Weights of a small GPT-style language model, trained from scratch on English Wikipedia.
Size: width 128, 4 heads of 32, MLP 512 SwiGLU, vocabulary 539, 3.31M parameters.
Training: a variant of SOAP for these matrices, 140M tokens, 4261 steps.
Each number is 128 + 24 x the weight over its row's rms, rounded and kept within 0 to 255. Layers, rows and columns count from 0. The size above them is the row's rms in percent of the matrix's.

# layer 6 attention key, 128x128, rms 0.12, rows 121-127, columns 0-127
size [103  95  99 102  92 101  97]
[[115 132 125 101 126  90 136 122 120 124  97 105 132 159 142 140 146 127 112  86 121 113 123 157 156 185 155 103 148  90 114 106 144 124 127 139 157 114 118 127 107 164 130 110 112 122 149 170 147 144 119 125 142 159 151 107 100 173 102 102 114 121 134  96 112 114 114 203 122 115  91 112 115  89 137 112 134  99 139  82 131 101 149 125 128 135 173 101 113 122 152  98 122 158 115 101 146 116 106 171 109 156 142  92  83  87 138  89 111 126 150  99 138 154 141 113 117  93  62 114 164 131 123 138 118 119 134 101]
 [140 161 160 153 154 115  95  98 131 135 132 132 153 169 129 127 166 156 111 127 120 115 116 161 140 142 138 107 118 104 162 123 137 130 156 157 135 151 148  92 115 139 158 113 129 140 175 140 110 186  90 115  99 133 124 162 144 135 178 108 127 133 116 135 102 124 133 129 190 111 123 132 144 142  97 120 141  95 158 149 133 138 117 182 109 121 112 114 133 100  98 133 123 132 118 158 117 110 110 139 136  82 107 131 122 117 115 140 121 119 150  80 112 137 105 171  89 129 109 104 200 130  85 163 145 160 153  79]
 [123 145  84 114 139 123 121 129 128 121 120 123 122 150 126 113 112  98 161 137 139 112 129 136 139 167 134  81 125 141 122 142 136 130 133 151 143 168 111 104 151 103 142 132 197 131  97  96  94  98 147 111 131  94 115 148 135 126 166  97 160 130 118 147 180 123 131 135 110 128 117  62  98 111 121 165 107 135  96 127 135 119 125  62 118 137 113 103 142 146 111 128 128 112 162  83 103  99 137 104 147 112 152 132 113 123 132 136 164 140 129 181 166  85 146 109 158 120 119  95 128 138 102 134 113 208 142 139]
 [141 103 154 108 138 141 153 116  91 124  98 129  92 139 134 106 124 113 103 134 169 166 124 154 112 133 101 148 104 153  80 106 125 159 120  64 116 121 164 133 157 144  89 115 161 145 133 169 103 105 135 144 140 157 140 166  82 173 115 131 115 127  88 111  96  73 133 119 127 119 162 114 104 140 173 123 109 121 100 103 150 154 141 161 161  61 131 114  76 119 145 122 133 110  82 125 115 110 153 132 137 135 121 146 155 137  99 115 131 117 103 132 118 106 151 141 130 143 139 117 169 117 113 156 137 141 135 150]
 [108 175 109 126 135  96 117 145 168 128 139 155 152 125 125 157  80 127  88 143 143 107 161 138 134 113  94 105  64 125 166 149 118 158 101 128 128 154 166 119 158  98 146 114 107 151 136 104 133 169 116 146 125 130 128 118 139 116 163 135 110 155  67 116 130 177 165 126 117 109 130  92 142 132  77 104 127 141 120 125 111 107  93 100 117 141 139  91 105 115 185 113 128 153 176 159 147 137 105 110 106 122 179 144 120 117 134 133 134 131 120 147 113 126 150 107 118 131 121 117 132  89  96  79 133 153 156 130]
 [147 117 149  96 117 141 105 163 112 141 167 154 127 131 124  97 132 113 122 103 139 148 133 117 125  91 148 123 150 110 144 130 121 124  99 135 105 136 121 142  81 131 102 114 127 105 145 124 100 158 114 110 152  74  50 165 129 110 145 107 105 148  82 122 131 148 102 128 134  82 125 136 142 103 102 152 109  89 114 144 104 139 134 135 162 130 123 104 100  93 142 177 145 145 169 124 147 149 120 139 122 180 121 131 100 126 136 100 141  89 139 155 140  77 109 178 137 140 144 163 120 159  81 124  96 110 151 160]
 [ 97 168 118 142 133 177 122 135  85 118 117  68 198 118 119 127  82 116 125 110 130 131 129 139  96 153 129 106 155 151 130 113 148 132 114 145 123 144  79 166 148 144 135 182 126 129 113  98 146 148 136 114 149 127 150 123 108 138 102  86 121 120 118 131 151 127  94 120 113 144 106 136 148 124 126 154 145 150 109 129 188 157 140 131  96 122 150 201 124 104 122 147  77 105 126 160 152 113 119 145 153 130 171 157 154 101 130 126 144 146 130 114 128 110 136 108 143 107 146 124 121  87  68 139 139 112 126 107]]
# layer 6 attention query, 128x128, rms 0.112, rows 122-127, columns 0-127
size [102 103 107  97 111 112]
[[105 117 108 115 137 143 104 162  95 116 130 131 140  74 151 116  98  75 159 141 140 132 106 100 136 106 122 101 129 119 115 157 106 121 139 131 122 161  91 126 132  85 113 141 168 118 115 136 134 112 127  88 152 115 125 104 133  93 161 111 133 149 163 136 130  83 115 143 129  62 136 144  65 128 107 112 148 112 113 128 115 130  97  98 164 114 149 159 121 153 116 154 117 136 157  73  97 131 177 111 144 139 117 153 134  94 124 144 152 178 107 111  96 144 122  86 166 144 131 127 113 117 163 120 128  87 124 109]
 [133 155 149 117 114 147 145 140 141 106 118 158 161 165 119 154  95 138  95 105 103 178 118 127 150 117 138 121 132 156 122 113 140 131 143 140 138 144 109 142 121 154 135 134 119 159 179 152 141 146  59 111 138 123 105 169 138 156 124 144 139 132  90 136 145 113  69 186 160 134 105 143 111 185 132 124 105 114 165 129 127 134 156 135 121 115 145 117 110 112 153 139  90 101 110 104 163  65 162 142 159 134 152 144 153 165 126 130  70 139 112 103 103 108 112 121 117 116  99 166 145 113 114 132 154 118 151 119]
 [142 120  99 111  92 137 109 134 169 167 108 138 134 111 161 163 167 102 117 113 159 106  98 148 141 147  83 158  94 124 170 150 125 127 171 130 124 135 113 149 135 149 142 136 124 114 178 154 120 148 151 147 107  90  72 181 156 122 103 131 131 157 140 104 131 159 159 113 157 135 132 144 146 139 139 116 147 131 139 135 147 138 116 136 146 140 100 155 149 124 130 105 128 151 160  98 102  85 122  88 132 114 156  77 128 122 113 111 132 130 112 139 107 132  51 108 121 129 109 158  93  92 149 112 117 113  96  94]
 [112  87 140 158 114 149 127  87 110 118  84 104  66 132 130 132 120 148 143 118 161 175 146 141 128 132  77 108 133 155 147 134 134 104 133  96 143 139  95 131  95 130 100 188 154 142 106 115 167 145 136  91 106 102 116 143 164 123 151 142 118 124 156 103  98  86  98 132 122 121 105 136 168 120 144 145 108  82 126  77 130 133 142 150 149 174 144 101 106 116 106 128 121 110  97 136 163 156 141 144 124 116  84 108 135 116  88 150 112 146  85 134 128 136 129 147 129 134 141 105 118  84 147 147 154 101  97 113]
 [137 165 138 161  99  97 136 151 130 146 133 110 103 160 175 124 142 142  99 111  90 126 140  95 122 136 138 159  80 118 118 124 169 136 139 164 152 103 102 101 150 125 130 122 145 141  83 161 152  99 128  96 125 136 129 120 160 121  98 130 115 138 134 136 144 106 114 137 117 130 171  97 121 115 126 137 149 164 133 109 170  90 127 139 142 121 116 140  94 162 110  92 109 124  72 115 108 106  83 122 132  78 111  94 173 164 136 195 103 145 106 145 143 117 120 106 159 115 109 104 118 103 137  87 129 117 153  99]
 [128 122 167 120 151 102 142  94 152  85 126 148  98 130 126 117 203 142 142 164 130 104 118 167 129 129 122 115 106  93 139 122 145  87 123 118 124 127 155 100 129 102 129 124  78 103 146 138 134 120 125 120 118 152 155 153 131 106 162 137 164 105 134  90 136 137 126 161 173 170 117 169  88 127 132 119  94 100 187  88  89  78 121 130 119 127 107 129 131 148 112 139  93 125 133 135 133 152 121 121 111 131 117 142 119 131 162 115  68  97  98 110 141 132 145 135 131 147 155 145 116  93 162 153 125 122 156  84]]
# layer 6 attention value, 128x128, rms 0.141, rows 96-116, columns 0-127
size [116 112 135 104 113 117 122 121 109 123 111 121 112 124 133 125 119 120 145 127 126]
[[145 176 132 126 122 139 133 103  89 153 145 153 126 143 143 122 112 116 159 165 128  98 112 113 110 120 112 161 102 125 122 146 104 102 154 124 107 145  90 151 162 141 165 177 153 122 145 139 145 109 102 154 177 116 108  98 118 101 104 141 131 138 158 103 156 129 139 157 113 127  91 124 105 134 120 137 140  87 136 155 104 121 118 112 124 107 121 118 125 133 147 128 170 109 139 159 132 143 144  83 155  91 126 132 135 121  62 118 116 125 152 156 118 127  84 156 137  60 102 123 106 173 143 122 129  63 139 177]
 [104 109 149 113 136 153 120 151 121 100 125 126 145 118  89  94 169 164 107  93 146 140 139 179 117 145  90 132 120 127 135 110 119 123 136 158 137 113 152 124 136 157  80  95 155 108 122 141 123 120 135 113 135 152 120 105 177 130 156  97 130 141 109 102  87 147  83  88 104 129 142 110 127 112 121 107 132 126 114 173 143 176 144 122 121 170 125 101 157 139 126 110 219 108 128 136 113 127 126  87  90  63 133 158 146 109 146 123 133  73 159 134 141 131 146 128 120  97 123 133 130  95 133 143 138 113 139 136]
 [102 139 121 108 142 101 132 168 142 165 143 138 139 138  87 152 149 124 110 107  75 140 157 162 126 111 161 160 164 107 125  98 142 132 103  97 136  89 150 120 103 134 126 136 149 144 142 107 137 120 116 146 114 128 128  87  95  83 108 150 117 128 122 156 150 120 160 109 147 125 118 147 114 151 119 147 120 110 156 143 163  61 132 146 117 128 103 114 107  89 103 141 114 148 101  97 159 160 124 164 119  88 128 146 134 138  99 111 126 138 138  85 124 111 163 135 106 179  99  94 121  92 135 106 197 168 127 129]
 [132 122 152 144  88 146 130 149 125 191  93 116 144 120 163 141 139 122 141 160  68 137 116 143 113 154 158 121 138 101  69 159 174 125 149  99 120 108 112 162 126 154 150 159 111 137 141  93 129 138 155 119 135 115  94 123  88 103 121 131 156 119 163 163 148 133 168 148 121 126 125 121  98 144 150 147 126 151 149 115 131 159 114 102 183 122 145  91  83 121  99 145  89 154  80 117 139 137 140 141 137  97 170  90 135 119 156  98 104 117 109 131  92 148 117 118 105  89 134 148 159 120 117 121 125 148 138 120]
 [125 153 161 110 168 151 118  92 124 107 145 154 126 107 124 117 116 152 147 120 152 169 109 160 115 101 130 129 109  70 150 118 128 146 139 139 138 123 112 159 140 128 156  89 145 162 131  92 115 107 120 160 181 125 106 177 125 143 123 155 152 131 148 181 145 139 127 103 120 112 166 136 152 119  91  95 137 128  85 155  95 118 152 167 142 163 124 151 116 100 104 158 114 133 131 133 154 135  86  99 130 136 139 140 146 102  90 108 148 173 132 102 134 146 133 121 116 130 107 182 145  73 173 133 147 132  96 121]
 [134 122 117 141 117 170  90 121 133 112 114  99 131 124 103 144 112 149 104  96 121 175 112  91  70 123 140 146 118 130 140 107 152 141 107 126 123 108 165 118 112  96 146 110 111 119 115 164 148  96 136 151 136 120 141 140 129 147 158 151 144  70 120 132 140 121 157 154 146 135 135 105  96 154 132 111 113 129 112  93 146 127 121 122 197 102 120 168 107 129 135 119 104 189 157  67 137 114 135  91 125 107 150 146 100  85 117 155 158 145 123 130 120  78  86 140 134 114 120 130 112 121 193 130 117 168 135 115]
 [121 125  93 145  99 113  90 132 141 151 137 103 148 117 177 124 113 147 132 130 112 146 147  92  91 114 127 105 115 156  95 134  97 112 104 112 149 143 152 121  63 173 161 180 106 125 159 125 135 102  87 126 140 136 142 127 111  93 107  99 108 111 149 144 142 116 105 118 110 145 157 125 101 144 140  93 126 128 168 134 161 127 127  62 157 129 129 119 125 125 130 137 123 139 145 166 158 177 155 126 112 141 124 118 130 150 129 168 155 148 138 110 117 141 165 162 146 111  75 144 174 105 109 113 122 113  95 177]
 [136 113 118 114 111 121 161 118  76 167 148 123 166 141 117 141  90 113 123 177 123 113  91 154 114 144 133 141 111 121 146  93 136  89 150 155 131 164 146 181  77 118 115 115 148 115 126 106 160 127 147 120  77 158 131 118 122 176  73 135  93 121  96 105 120 142 129 144 128 113  82 152 121 169 121 163 128 110 115 135 137 153 186 124 121 140 157 138 157 119 175 128 146 180 151 158 137 145 149  87 165 123 114 115 121 113  97 126 107 119 151 143 131 121 161 117 106  94 125 152 131 102 113 125 132 140 107 138]
 [152 104 135 158 150 168 152 154 144 137 151  99 152 127 168 139  88  89 123  84 205 107 122 168 122  85 195 132  91 139  91 120 116 158 124 104 132 120 126 101 131 127  95 129  93 148  88 156 111 144 136 125 113 119 133 146  97 127 106 121 121 109 115 133 119 162 132 139 124 165 120  95 126 126 139 136 129 146  76 137 106 145 150 147 145 152 123 140  95 119 109 155 133 104 138 106 135 107 130 175 119  97 129 151 104 101 145 123  97 116 128 150 132 147 133 144 147 137  99 116 145 194 152 118 128  80 121 106]
 [168 130 153 120 116 144  90 120 104 179 141 132 157  94 100 103 180 168 132  89 154 125 126 127  90 160 150 131 114 177 131 111 132 156 152  89 115  88 133 116 152 114 127  99 115 136 152 113  97 139 165  97 159 130 120 115 106 129 143 119 136 110 154 161 161 163 117 130 119 101  91 140 117  96 158 139 136 135 113 122 131 102 151 142 152 149 116 131 119 119  91 104 121  90 132 145 112 140 124  84 144 132  78 102 131 106 166 107 127 120  87  80 122 151 172 144 126 159 140 115  92 172 108 112 123 148 157 131]
 [143 117 128 107 176 131 148 117 122 156 126 160 134  96 139 128 138 113 138 119 118 117  71  83 120 150 115 106 149 107 176 116 143 129  88 136 122 104 105 134 122 100 141 150  80 157 101 160 161 119 147 124 113 161 116 136 114 120 131 145 134 187 137 111 128 136 126 126 142 137 102 149  58 117 101 141 160 132 156 109 147  78 141 130  81 110  94 115 120 113 126 153 128 110 168 147  88 107 138 163 106 100 115 107 183 137 115 117 110  96 133 118  91 152 123 143  82 140 110 144 136 109 108 131 145 170 104  92]
 [112 162 153 152 104 125 163 144 143 101 150 109 135 167 159 128 153 121 175 178 137 172 120  88  94 134 129 134  99 121  95 146  97 134 139 121 156 132 131 136 148 127  93 130 161 103 126  81 104 122 151 164 105 130 157 119 166 130  98  85 116 135 121 123 113 151 134  98 124 117 153 110 139 141 144 130  88 155  99  98  87 146 145 153 122 133 134 121 152 147 114 148 100 123 140  86 156 156  77 151 111 157 129 148 123 146 111 149 113 193 168  92 134 120 133 130 121 118 127 129  90 157  87 106 157 121 113 157]
 [138 102 116 158 150  86 103 162 111 172 160 156  95 116 155 164 108  46 126 114 160 124 152  78 113  96 105 106  89 124 152 120 137 153 121 156 120 131 106 111 164 159 121 122 129 135 142 138 113 107 116 166 125 147 184 106 105 120 139 138 131 121 154 127 157 135 152  95 127 132 153  94 135 119 158  98 124 108 147 156 133 155 162 158 133 141 126 116 106 121 147 121 150 113 153  97 138 119 112 124 108 139 187 122 137 154 145 172 147 133 153 143 151 148  91 112 156  99 147 110 145 185 134 146 115 126 141 122]
 [187 144  92  93 141 133 161  97 106 142  99 158 124 142 152 147 122 138 162 109 106 100 126 127 135 122 117 140 173 102 161 118  88 115 117 106 141  88 120 112 142 119 106 110 125 103 118 112 147 101 122 149 149 117 161 134 166 126 125 132 136 149 154 110 141 102 132 110 149  99 107 112 106  93 132  97  97 102 148 169 114 133 145 113 106 107 107 145 100 112 133  97 128 129 131 129 141 148 163  98 123 144 148 130 137  62 132 127 113 104 136 109 150  97 110 103 152 185 136 101 185 136 122 210 159 144 146 142]
 [127 115 160 119 129 112 144 133 135 163 171 130 113 140 106 125  73 139 153 121 154 103 129 132 113 116 123 127 145 138  91 142 163 139 150 154 156 132  94 134 167 116 145 132 126 114 169 105 117 146 134 137 150 113 171 126 138 168 140 107 127 142 104  67 134 150 141 114 164 114  96 109 132  98 110 161 128 130 159 129 105  98 175  95 121 126 110  86 106 134 167 152  89 111 101 111 131 119 132 141 151 138 140 132 109 111 126  96 125  75 114 148 109 157  87 176 146 119  58 151 150 130 134 108  79 122 124 170]
 [165 130 125 145 112 154 124  84 113 145 116 117 120 146  88 122 103 105  92 110  97 118 152 131 120  93 124 165 108 135 145 100  81 133  70 145  94 114 105  96 130  99 139 148 117 128 168 161  97 123 115 148  99  99 117 125 111 115 129 130  85  92 134 103 135 109 105 174 122  93  85 121 120 131 132 115 127 145 169 137 110 113 158 147 177 138 141 132 104 101 133 144 148 106 140 126 154 124 115 129 161  94  89 114 164 135 134 150 126 146 152 141 162 139  88 169 108 153  98 136  96 124  78 118 153 145  76 131]
 [121 145 137 145 120 156 153 101  90 128 206 154 127 123 149 107 137 129 141  90 141 132  83 116 121  97 168 140 141 142  98 137 120 139 150 119 112 130 130 121 118 138 148 113 103 138 149 100 133 109 103  79 110 100 152 122 178 122 124 127 147 131 147 133 159  91  73 116  92 113 130 133 174 136 114 180 154  66  75  71 115 130 124 120 151 129 132 140 131 137 132 138  89 148 106 164 125 130  99 110 158 143 124 150 142 146 138 129 129 112 128 143  84 122 127 132 163  97 153 121 116 120 130 148 143 136  82  83]
 [138 139 148 133 189 117 118 112 145 138 133 141 136 117 154 141  92 159  96 147 136 117 135 116 143 124 107 146 113 112  91 148 132 201 136 153 142 138 139 155 124 161 158  80 154 107 105 128 116 159 125 168 115 127 121 132 162 129 157 100  89 172 124 146 102 118 135 153 114 134  98 136 124 103 109 131 154 131 114  92 112 137 128  78 120 136 144  96 156 118 159  85 122 125 127 125 122 199 120 136 136 103  92  82 105 123 109 151 186 123 119 104 138 131 112  97 154 152 131 143 122 187 142  90 140 126 140 145]
 [122 100 117 138 167 110 165 134  91 131 141 172 156 138 120 125 122 129 126 116 129  95 145 142 160 104 134 110 141 105  97 151 165 133 123 121  95 117 110 126 137 158 143 154 111  97  89 171  78 128  77 156 155  77 115  92 168 116 149 127 140 129 105  97 170 127 171 158 138 117  85  75 118 134 104 105 128 157 128 145 139 130 137 119 154 139 126 112 149 140 141 155  97 103 107 125 155 106 145 116  99 136 121 131  89 169 158  96 155  95 102 138 119 153 120 141 102 163 134 158 117 135 172 100 113 149 136 148]
 [154 122 104 152 141 150 108 127  91 100 120 144  91 143 142 103 120 123 153  96 111 113 172 116 113 144 166 174 110 134 130 150 102 137 113 146 101  87  91 159 151 164 180 170 128 150 109 117 156 103 165  99 133 110 126  94 158 103 107 131 165 143 146  98 124 148 105 147 108 141  97 112 122 135 111  97 163 133 144 142 132 101 123  84 131 123 113 107 140 140 139 141 101 112 100 132 128 133 144 140 149 126 113 176  97 144 117 143  89 174  78 151 121 127 122 126  77 137 171 150 162 123 149 163 129 117 166 142]
 [131 134 123 146 120 123 159 120 144 141 121 172 106 141 101 143 122 170 129 139 130 143 143  91 107 159  89 126 126  97 121  91 139 173 119 113 131 122 139 127 130 122 126 131 101 146 155 165 170 174 144 103 160 136 128 157 117 144  91 151  97 138 138 152 130 133 137 126 191 123 126  92  93  83 129 106 100  98 136 171 119 119 159  94 148 137 140 120  67 116  98 160  58 130 150  96 128 124 125 101 128  93 141 114 148  87 110 115 118 151 124 113 134 153 159 103 122 145 102 104 106 186 146 118 113 135 117 150]]
# layer 6 attention output (transposed), 128x128, rms 0.265, rows 96-115, columns 0-127
size [112 104 123 101 101 111 115 117 110 113 101 113 109 112 108 111 115 114 123 120]
[[111 140 182 179 113 143 144 140  91 129 137 108 131 107 107 132 138  89 108 127 108 107 122 118 148 114 105 114 171 130 124 103 134  97 130 122 108  96 112 110 148 162  88 116 151 125 120 147 166 109 121 161 123 124  86 124 126 163 156 191  96 137 147 147 168 125 128  99  95 141 156 156 112 122 121 125 115 156  89 144 104 145 129 146 119 197 188 150 174 143 137 112 139 155 121 112 109 151 100 104 153 152 155 107 109 162 100 138 138 143 135 108 156  96 174 134 106 138 158 143 135 117  94 131 121 125 147 140]
 [142 141 124 137 130 126  90 146  68 109 105 119 141 116 146 159 132  93 130 151 117 150 174 132 148 110 145 153 115 153  98  41 132 132 137 154 144 134 139  99 161 127 140 160 135  94 114 129  88 110 127 141 142 133 140  86 176 143 135 158 190 146 130 129 126 128 126 150 140 125 158 160  92 124 143 136 128 136 151 123 127 154 152 155 141 139 135 116 124 132 124 178 131 113 143 108 196  91 101 126 128 124 159 146 136  90 146 111  91 132  95 132  97 124 106 172 138 119  94 168 126 127 143 102 129 148 140 163]
 [129 110 133 129 145 151 122 144 137 121 116 122 142 171 129 113 122 122 106 105 121 115 152  89 151 162 115 121  99 144 114 126 113 109 142  98 142 148 171 124 153  91 126 120 168 117 200  91 120 132  90 108 152 141 112 156 161 181 103  77 129  83 114 151 106 128 202 126 119 134 136  66 125 150 152 117 127 150 143 114  97  94 142 153 132 119 117 109 108 119  90 108 138 109 169 131 123 153 170 118 163 137 160 147 134 164  97 162 146 117 146 121 142 145 106 112 150 104 126 140 167 122 150 131 131 125 102 113]
 [124 145 141 117 117 167 142 136 145 127 126 139 177 120 113 126 145 129 101  80 109 123 146 167 116 156  84  83 132  76 128 122 110 119  99 187 141 117 166 179 170 120 164 123 147 113 112 146 117 142 124 119 117 117 140 119 140 130  80 128  91 140 100 142 128 144 110  67 113 115 123 140 121 107 123 166 113  67 162  97 131 106 157 138 108 134 109 165 145 149 114 143 148 104 116 133 112 170 137 109 131 103 121 107 121 145  79 114 102 135 126 109 183 133 115 137 106 127 143 111 149 104 127 119  85 142 120  87]
 [116  63 134 106 110 139 113 122  95 131 117 133 156 139 163 146 117 100 129 127 153 142 106  94 111 126 110 108 110 112 149 134 117 120 121 103 105 124 147  99 127 101  95 142  97 127 125 125 101 113 132 147 129 103  98 142 178 130 139 114  93 109 125  94 146 141 179  80 144 121  80 121 177 121 106 150 143 146  91 111 105 132 145 163 145 156 132 157 120 153 112 133 109 144 123 135 153  90 150  77  90 145 142 128 101 125 134 160 143 155 156 128 100 132 111 181 110 159 114 102 137 157 102  81 176 124  83 152]
 [149  95 138  93 174 113 119 121 156 111 106 149 128 141 158 121 154 150  71 136 131 136 115 127 152 105 110  98 153 140 114 157 147 179  96 110 140 114  81 140 123 144 111 119 118 126 137  75 131 126 149 155 146 123 106 107 147 124 151 116 102 156  92 137 128 119 122 145 172 127 137 124 108 107 142 144 139 137 120 138 123 110 108 148 117 121 149  81 151 155 124 139  57 123 100 122 111 165 137 161 103  68 111 143 129 177 157 143  88 169 130 150 158 150 130 140 186  93 133 153 132 111 127 115 124 109 131 167]
 [129 118 146 121 160 155 100 118 126 211 107 145 106 110 134 140 145 169 140 104 125 142 129 122 166 113 128  71  95 136  59 148 107 144 158  89 136 124 104 120 155 113  89 123 126 152 142 130 132 107 129 132 129  95 152 150 109 140 140 161 151 140 117 168 104 118 143 138 148 116 114 129 132 114 111 134 180  97 150 119 144 120 122 123 137 129 137 178 139 128 125 141 141 145 127 124 127 147 109  97 146 156 100  92 157 163  78 136 158 168 127 134 138 110 140 128 101 117 115 105 108  83 128 111  88 187 122  90]
 [132 143 127 111 162 143 139 172 102  97 132 130 114  75 110 129 107  75  83 137 127 154 127 134 116 156 128 141 125 137 125 132 182 108 129 162 107 149 138 110 117 103 122 104 131 159 136 137 128  91 108 132 142 132 120 116 108 107  99  87 124  89 118 123 117 117 150 121 163  65 108  97 102 155 129  82 105 134 154 132 113 157 121 113 164 184 114 158 151 124 175 151 118 147 102 103 116 143 129 115 107 119 108 151 150 142  89 145 100 107 148 132 170 119 174 127 135 164 115 136  79 126 158 118 105 128 145 171]
 [123 116 108  99  84 120 151  96 115 122 136  89 140 106 144 135 161 172 182 133 164 127  92 110 166 107 114 115  91 152 145 119 150 180 128 126 125  82 166 130 150  85 119 114 120 120 129 130  83 175 145 119 150 144 142 100  85 147 115 153 130 120 121 121 127 143  71 128 105 131 144  69 143  89  95 127 111 147 176 146 118 111 135 118 131 137 146 138 108 128 181 132 121 101  99 149 137 157 181 134 133 144 170 147 142 123 148 157 101 126 116 104 117 141 167 136 142 119 129 114 156 136 103 132 112 117 122 137]
 [106 163 149 115  95 119 126 146  77 164 128  87 144 195 121 148 132 137 131 107 136 138 143 113 157  98 165 114 140 138 146 114 139 147  83 156 126 132 121  95  87 120 139 157 102 127 100 147 107 159 158 115 132 104 120 126 130 166  82 125  95 108  96 126 144 153 138 142 133 138 125 134 160 121  98 117 140 142 166 109 101  96 119 130 130 108 134 128 155 161 108 111 133  91 128 111 108 133  50 137 115  91 134 125 128 162 120 143 118 123 109 191 101 128 107  93 163 165 107 144 150 115 142 152 106 151  97 107]
 [138 153 134 145 112  93 112 177 135 133 150 144 109 161 137 107 133 128 101 115 168 138 109 170 122 141 159 169 149 109 147 161  98 143 168 168 115 118 181 121 117  70 101 124 143 155 142 133 126 121 102 133 165 155 169 129 153 123 105 142 158 141 129 127 112 137 160  76 115 111 120 123 138 137 129 140 108 105 128 124 116 104 138 138  90 143 130 121 126 126 154 126 110 111 112 134 135 111 121 115 121 134 105 133  98 143 105 140 144 140 168 150  86 117 154  79 117  99 153 214 119 104 102 176 182 131 133 118]
 [143 106 161 115 101 108 157 135 114  74 136  89 120 106 139 120 147 130 173 133 148  69  76 146 154 157 128  95  98 120 118 157 131  91  93  62 120 111 126 173 154 131 152 131 133 154 103 115 140 137 127 152 122 143  96 136 114 136 110 130 171  78 177 138 127 110 115 129 146 101 123 114 147 130 112 127 168 152 139  99 155 144 134 108 181 139 106 109 130 120 110  80 145 114 119 110 125  84 135 143  86 160 145 146 128 107 153 108 135 104 109 129 153 136  98 105 113 123 134  97 132 115 138 106 123 164 107 149]
 [161 113  95 142 138 118 103 148 131  89 159 113  98 105 132 140 146 119 165 170 118 119 129 101 131  84 127 136 110  78 116 128 116 162 103 103  90  83 144  97 109 112 141 134  99 104 113 111 189 180 139 142 124 156 123 127  87 138 125 130 126 173 147 147 141 127 126 116 101 140 121 125 135 132 136 127 123 165 108 111 167 149 137 173 140 151 154 156 139 102 153  98 116 146  83 105 118 153 119 103 176  87 190 122  95 117 125 108 103 129 131 163 124 121 142 135  92 109 107  90 140 134 140 157 145 118 121  99]
 [102 119 109 159 144 129 185 146 183 152  98 126 146 133 109  96 151 127 163 132 118 109 119 133 123 103 137  99 152 135 105 102 175 148 171 120 121 149 161  74 157 123  73 157 125 143 121 161 134  65 168 141 140 158 129 134  94 140 128 104 105 124 130 134 125  91 106 152 100 145 124 163 115 157 109 113 114 133 100  90 101 122 118 147 125 129  92  96 150 131  84 156 112 130 119 129 153 123 126 121 140 107 175 127 122 128 108 111 106 134 144 163 123 158 138 112  97  87 148 121 104 145 123 138 134  69 109 115]
 [ 98 121 130 112  93 139 166 141 113 135  99 103 114 119 130 155 106 144 117 133 126 131 128  72 131 157 127 157 120 140 124 117 140 133 106 129 139 105 138 161 127 130 130 112 102 148 143 147 108 145 105 123 142 167  80 163 147  83  74 113 133 129 110 138 140 132 142 152 103 143 143 123 151 105 145 118  78 122 145 130 163 143 101 156 125 136 114 156 154  98 142 149 136 134 118  87 100 103  86 115 172 136 106 140 125 122 175 143 125 143 126  61 107  96 160 107  63  97 111 145 149 101  65 117 121 151 163 110]
 [107 135 138 131 141 160 171 128 100 142 100 132 108 116 107 163 118 116  98 153 143 108 105 130 123 137 119 106 140 108 117 150 139 105 133  93 135  92 122 122  93 119  99 112 136  93 176  84 168 128  91 120 120 146 144 108 128 144 155 144 179 119 139  79 164 147 165 133 130 120 110  94 157 120 120  88  92 176 138 115 109  91 107 106 103 135 146 156 133 138 164 129 116  86 134  81 143 143 100 168 172 103 151 140 165 148 109 101 153 177 129 164 109 119 141 141 149 111 154 147 132 113 110 102 132 103 104 115]
 [100 145 146 153  66 137 119 112 133 159 113  95 159  88 139 116  78 124 146 129 124 140 146 125 128 145 117 121 128 166 140 132 136 192  88  84 143  84 114  84  82 158 106 126 155 112  90 140 150 135 165 123 122 126 130 131 127 134  91 105 109 109 120  99 139 152 139 133 156 130 145 146 119 154 138  99 152 102 113 127 115 118  97 138 128 181 125 134  90  71 161 143 144 105 103 157 144 139 143 109 115 140  92 139 126 139 119 112 151 170 162 111 114 104 135 113 130 170 104 113  92  93 118 136  96 124 105 153]
 [125  94  98 131 137 105 157 136 172 123 121 162 110 139  84 107 162 131 140 105 123 119 128 116 140  98 123 115  85 138 137 125  92 150 123  91 127 172 126 116 102 147 123 140 130 120 172 175 156 136 128 171 134 104  96 129 117 129  89 152 140  97 134 126 141 165 149 103 130 127 141 111 101 121 133 149  93 103 135 117 129 117 133 153 141 146 114 126 153 108 140 122 144 103 152 129  92 134  54 142  98 185  82 104  99 101 163 113 100 105  78 136 137 148  94 107 137 147 112  85 133 127 101 111 141  95 153 169]
 [123 105 140 119 173 134  96 138 129 123 104 103 129 148 105 130 118 135 146 125 120 133 111 111 149 163 114 111 149 153 137 103 110 118 136 130 123  95 107 118 135 163 117 116 109 105 156 152 147 135  88 122 135 196 159 101 154 131 132 153 117 112  74 144 118 186  90 129 128 134 131 116 115  58 133 107  99 101  82  97 200 112 128 124 101 105 100 123 146 138 125 122 154 114 161 108  97 166 158 129 131 164 138 158 104  99 135 114 104 146 113 100  82 130 140 127 109 154 141 123  90 127 127 152 161 131 152  91]
 [ 70 142 113 154 143 152 126  91  99 127 125 102 126 147 143  93 130 152 104 103 119 135 116 109  92 122  81 102 147 130 141 149 120 132 145 156 166 124 140 123 187 128 139 117 163  93 104 111 150 126 122 132 168 166 101 156 100 104 168 136 135 152 120 148 118 163  91  91  95 124 158 155 124 121 108 162 128 123 127 118 138  99 132 122 175 152 119 115 130  97 134 126 140 119 139 135 143 138 139 172 156 130 122 142  71 127  99 117 155 117 110 170  90 162 153 120  70 167 113 168 113 120 120 104 109 153 140 110]]